From a checkpoint of a small transformer trained on Wikipedia.
Training: a variant of Adam for these matrices, 216M tokens, 6605 steps.
Each number is 50 + 12 x the weight over its row's rms, rounded and kept within 0 to 99. Layers, rows and columns count from 0. The size before them is the row's rms in percent of the matrix's.

# o: layer 12 attention output (transposed), 128x128, rms 0.142, rows 27-30,59-62, columns 0-127
# v: layer 12 attention value, 64x128, rms 0.137, rows 28-30, columns 0-127
o27 081:56 40 54 30 33 48 51 34 42 45 49 38 57 38 35 39 54 26 37 54 57 70 39 52 34 56 54 55 37 47 45 51 71 51 63 63 56 48 85 44 54 50 65 43 46 55 61 56 66 50 57 46 48 67 37 17 59 44 55 63 53 60 61 56 59 34 56 42 35 60 66 55 35 34 45 62 56 36 54 49 53 53 36 35 58 32 58 37 23 36 75 58 31 62 56 53 45 53 28 51 54 54 41 32 69 62 38 70 41 43 72 50 52 49 64 55 55 47 52 26 61 54 51 58 51 40 33 29
o59 099:46 56 49 76 57 46 48 44 27 69 50 66 56 39 39 49 53 66 66 47 42 50 61 74 44 38 57 90 64 57 54 50 20 57 42 45 36 50 50 88 52 34 45 45 44 38 47 48 40 54 34 70 61 39 43 61 50 49 43 33 41 65 43 51 59 44 54 60 55 41 42 48 42 62 60 54 43 48 48 39 62 54 48 55 39 37 52 58 45 53 51 52 74 57 62 47 42 30 47 65 64 51 66 76 67 57 44 41 57 59 31 74 32 41 56 38 49 65 59 50 51 32 34 30 53 55 65 44
v28 096:56 50 46 53 52 49 53 57 46 42 68 40 53 53 45 65 32 80 58 58 58 39 55 53 38 47 60 49 62 48 59 65 46 70 62 60 51 57 46 58 77 64 49 57 68 58 54 39 54 68 57 44 55 78 72 40 54 44 37 40 65 57 51 35 45 33 40 45 49 44 31 41 40 55 48 58 50 37 51 43 57 30 23 38 56 51 45 30 46 50 53 74 44 50 55 40 55 38 45 24 56 27 55 47 57 41 57 23 42 48 56 64 62 48 46 17 24 35 20 49 62 66 54 57 52 37 60 46
o28 100:47 71 39 72 43 37 47 57 61 54 29 60 51 48 52 34 31 34 36 53 32 73 57 41 36 54 53 57 52 37 78 25 44 39 55 55 59 41 28 46 43 54 36 53 51 68 48 62 33 36 28 63 46 56 35 28 57 55 31 68 43 48 65 47 43 47 70 41 55 44 30 54 38 52 54 52 47 82 39 54 51 62 65 25 49 53 37 24 39 37 52 39 37 55 65 43 63 50 55 62 50 68 51 42 56 43 34 42 42 60 63 56 49 41 60 62 45 45 69 57 43 34 58 48 54 57 43 65
o60 092:43 45 55 40 60 42 50 61 52 38 82 31 35 50 78 41 59 46 62 57 57 29 44 28 46 40 49 45 43 43 30 61 58 56 52 53 33 54 42 54 43 46 47 54 31 33 72 43 63 54 50 53 58 66 81 71 38 58 61 32 46 40 42 53 42 52 33 39 57 38 49 49 60 64 54 57 69 44 62 43 60 50 44 58 50 48 42 54 63 51 35 29 48 33 32 31 48 35 42 22 37 43 69 32 60 54 54 57 54 50 64 41 53 32 31 39 65 50 25 57 30 41 40 64 45 51 51 54
v29 085:55 37 68 71 62 57 52 59 53 41 32 61 38 58 44 31 44 62 38 56 27 41 38 50 63 51 70 46 42 47 52 59 51 56 53 50 40 50 29 42 43 47 51 70 53 57 44 26 55 61 44 30 48 32 54 35 33 59 70 38 59 63 35 44 39 65 59 38 41 38 48 57 58 55 52 63 50 55 56 47 42 69 55 43 57 61 30 54 48 47 35 56 66 44 69 48 46 50 72 38 54 52 59 44 33 22 63 21 59 36 46 51 36 55 83 40 66 43 70 58 65 56 23 52 45 54 35 44
o29 096:61 39 35 50 32 61 45 47 73 48 57 54 41 56 42 37 36 42 48 43 62 47 58 47 58 75 68 29 52 48 55 56 63 54 44 48 45 54 70 67 61 57 57 30 23 58 55 55 23 51 50 74 52 45 44 52 53 35 36 41 61 58 44 48 73 45 42 51 37 54 42 30 53 48 46 69 63 44 30 46 72 44 61 66 47 31 52 46 49 44 46 38 60 73 36 49 36 73 16 46 74 51 53 47 40 60 58 65 27 77 45 62 44 39 43 66 56 47 40 63 51 51 56 47 60 43 52 55
o61 084:52 66 49 51 54 54 51 45 56 64 82 55 40 61 35 43 42 51 51 40 40 39 57 33 34 45 38 49 66 54 46 44 44 47 60 61 50 42 31 45 40 61 44 61 68 34 41 46 78 64 46 34 47 50 51 43 68 39 67 54 61 69 36 48 45 18 59 61 38 58 75 54 59 47 58 58 47 59 47 65 57 41 14 41 29 50 39 63 50 59 47 59 43 57 41 50 44 62 49 76 21 57 51 30 61 46 47 55 41 34 62 68 43 66 49 46 56 37 47 56 58 74 57 31 59 65 52 52
v30 093:37 52 49 39 54 59 43 29 48 60 36 59 67 52 53 40 43 58 63 45 43 51 30 36 45 39 46 38 39 52 45 71 47 52 45 65 63 75 65 39 46 68 28 62 47 48 54 44 37 53 45 55 48 52 46 54 84 44 60 37 39 37 44 44 62 65 32 55 25 43 49 44 58 59 30 35 63 44 57 51 48 67 57 64 51 47 65 43 61 60 26 42 60 69 37 49 56 67 45 45 54 47 50 33 73 48 47 35 78 56 50 52 66 54 41 30 35 54 34 58 70 68 24 44 59 41 56 32
o30 082:68 55 66 67 52 53 64 77 37 48 23 48 39 33 62 35 60 72 43 59 37 52 52 52 34 43 26 53 70 30 57 36 62 37 49 27 55 40 55 59 63 67 48 48 49 47 55 63 42 49 46 42 36 53 51 35 30 65 55 62 55 58 57 67 17 49 54 29 54 60 52 55 67 64 41 45 61 66 45 62 50 42 36 46 55 83 60 43 41 39 53 42 31 50 49 58 39 29 53 51 54 50 60 42 57 22 57 45 48 61 51 59 59 44 43 44 51 41 54 42 66 54 28 43 40 35 41 48
o62 107:59 42 37 31 58 43 55 66 56 31 42 52 69 53 51 48 30 54 41 41 45 45 40 44 58 50 58 57 44 33 16 46 16 45 43 58 50 52 59 24 61 39 47 46 28 65 57 50 56 32 65 59 49 48 55 44 50 41 50 54 37 54 51 39 75 46 47 86 37 43 65 45 49 45 45 43 52 51 58 49 57 44 63 22 57 31 40 60 20 58 51 46 76 66 35 46 34 56 47 64 51 37 36 61 48 35 50 45 42 67 44 58 35 60 48 68 63 72 41 66 37 54 46 46 53 56 55 48